Part of a small language model's weights.
Architecture: rotary positions, no biases in attention or MLP, untied embeddings, normalized queries and keys, some layers without attention, local attention windows, gated attention, capped logits.
Training: a variant of Adam for these matrices, 530M tokens, 8080 steps.
Each number is 128 + 24 x the weight over its row's rms, rounded and kept within 0 to 255. Layers, rows and columns count from 0. Numbers have three digits each. The size before them is the row's rms in percent of the matrix's.

# v: layer 5 attention value, 192x576, rms 0.0377, rows 99-107, columns 144-215
# o: layer 5 attention output (transposed), 576x576, rms 0.0457, rows 291-299,387-395,483-491, columns 144-215
v99 096:144105151104076160143138150114104138114142150143138133096162130143114135149116121146151141119088130126153135112113124076130112138124132147132131106071139134089120123152131147139103096100131122146126104098129086121109
o291 085:106139120127087134126139102131116154120122146110125148089094127137127122120096125109114138155118149115128163113140140124091094132119127131121102102121145082148130114118131154103116121075116126119119109135171121096123
o387 112:143156159160113076093140099133155127120135182128147121111120107121149121157117145139139203132170132118144133112119167153127130128155193089098155123096153138122099109132165088125124112148113157096093110124164132140127
o483 096:127173113152121169121094128144109142148123145163106145083103125126094126154107159151113165112125141098142113129111129146130151158134120090089126111077145077162095125125107098119134092120118128115124124182125118143135
v100 102:154104130130137103113127150138114134143122130116127118131123129133108104114166118124152148137127072147081156101148154151108136087133135104088157133105114111104128124117090144167132127095114093085126151110134102115174
o292 089:068112105136134149129142156120090135112115140118120096148168135123108090110149118157130128151109111129128159138102159186104135080146092128085119121162109098132156106139041138153133166114111131123137150118167103154167
o388 094:090078083102139157144124151115160104141122144138141136156128117069117129150120156151103116137122169164132092159119102124138124130123098139143133123115110128138136150154111150126147105142144112126152117108105124115105
o484 113:087135158110106154132148138118112155105105101144101123183135123123119115102139113154161118130119150131115121169101159139101130120140118148093109095148102117139116116168130161141135156141100119120127135151130096121136
v101 101:143116120108172108143123141155093113182167120143149135145154124117131113125152122121122126099139165099111126136182115121114123122163124091140144144064124150113109143150100142151080091153108135140195127151103169120127
o293 099:121153123120116120136147099133114164167172106119106106130098096124129142167136133108129171148142145143101085169133099208146151094125129111135128174161166138076183121142167119144132121158105139166100145147126127129112
o389 103:150110108143145120160152123158138143134137148109114117108103088089091126151142114088120136164167123139092151135149166182118108136159123108065118149154175141083177107093123103114145124136131156107115154103147132140125
o485 100:179113121139174145153178133147132122178159075147105103081064093125115162117158125131106135176123129136114119131145114130155162099105130132115081163091130111080136165113117125133117123159139145132135148151140174135144
v102 087:145089082155114116131098156168099142138115126135145121085142151114093120137128135105137141130149151156101134100141116140130094075115134138093122125135131127122184144166128108155176158062173100180109076106125127127114
o294 085:123153150131127146098119149136087107092120151131146151126126143140099113109097163104111132068190097078163130178135168152054129097153140106121109124141090135116155098129103102119146131131131162160140115093178153103149
o390 086:092133137088132127111128127121121108111167141115134143180142106139146114118069154124083123095130108082159115148133114152093125095114115172167142123118093121126137131141110153149135127139128135141134143106136154081155
o486 080:080139157142152122090113163133105125055125135121163175126161128143120072139101147099092112111108118079164136132118169156073121110138115139121131097153098135135149116134133122124145128105105137127138078107128126078133
v103 094:107141109136153140122088116154129156139137108096128132119106140127184121135100147137124136163162065152155099133106125169118142123131121143105121086148170142112089161110181114125084144196140094087103139150104114122122
o295 090:083097148139135129126124121122124120148103164134140116156163126135204123123121118150102106138141117112131073095094172157126154140130101108113127095154120105121103136141135144167096166134128102117132141117111077147130
o391 109:079106172154101083127143119154127127144090112129127105141127149121129110156125151137088142143134115119114082144092204140137148159137131103107123117154152128161098124124106153108136157120102121049107140116093108149109
o487 103:090117131134114138116147159093113125163071156118156080159109093097147137125127113146142131119166125127160059159132146165108158133136134131132097109133143125121112127150081154135108099148128090103131157128120087160142
v104 092:096156146107092133111109109070110132142169106144113138128109105124120157107128128132129152158128103089132147132078153120151137133122167125129128156137126132082104132139162140130090147166086185149143153151122145126121
o296 104:133132149125108110090076085113159143128144110142092146098138134124132110114086138121104116150112127123125177102098097097151110152165106129132126109104163083175136169087136155124131156112132126092115116165097088101094
o392 095:155124105157149085111144125188151078140139116163111132087163128128095137158134122125123122115113174123123161097157147177122127133126124112113081128135125117117145150076119109075156126112131132110129112153149119129128
o488 098:153118118124097135141106111178154145125157100151090142088144116133115154136103076143132128128120139137115169090150074111143117161148123130136127146156128132137169161120079128127100129135162141136118122129112151120119
v105 100:114134099112081112135179107139120144135134136173152131110131127122125131126121195104110137116152152160171118136127105153146129111180126155108118122147113121138166101148092129121137127151134099104051048132119064135131
o297 092:140151123145125137134123128148115165146114146134121137172115156106126155138111137104175137097112098151118122144137113124129120150121137112110151176195149149150136106144116091184111151151138121160104126102109099128098
o393 097:132112129127110096154148128128126164153094114168147157164101149088104153116103113088151097115117105145125127145130102069107082171128134157108151139175166143131172142131127143126086119132143156181111114128099140140107
o489 105:140132150175139125107152119127126146111149131094093106140169158093108128148130172135119122149092119153123087129108147144136134118129104125110161127141174171168141143134120158193135159130132109121114147079090108084108
v106 099:149139108127167098125178161152136127168156151138126118111135167137080162198136207113136149139146160168121120127150139109121140141131120134148105126129118134112113131164155138119152062103156090185072134119135106129132
o298 098:127131138104137128143106084165104123136175127135081169147136142168124191144115138121113120160136126133152114137158116104114133128076079139148161113174100138071170096129135142139140082132166114129136144105133158132141
o394 098:117136162126072152130120066137125140137128126138100117171151104184159157120085108129139121145144116128125148140133137101098179135100121136153170089165134124087142133142126154145115108160162151077130145135137175148104
o490 103:170145124106100120100066081109094101148148133143091168101128126158145180159134123148133120151131102130151130115135057115120136197118110118151148119138097115098130124105118132137139076133129094134110136150156116149135
v107 092:149106131117112155113168118134139154090137139115111123101125140110134144126112143113100142112150117163158095175151092115152115138121134154105128110143130124075137108137139136114088124122129151148097152144124169147088
o299 085:119111156080157129107125141133122110117120143131125154138160132109106122119121125141157102133157104117159157134149149087180109142138127118125143124096137129134129155117161115162110109113147142131140138112088121137116
o395 091:117139161135136137098095112125120161120110141126104101166155166103134092097159104126114172116155123117147157093117187156157113115141106140107148143139147132106138158118091135152128174159086127142106156131127100109133
o491 088:135139153094112148101108130097144129131136135126118112130157128103119104131142152113130177123181101140130153126143137114141105092174103133152123188127146119122182170118145109175135112164136142143097151122084125112137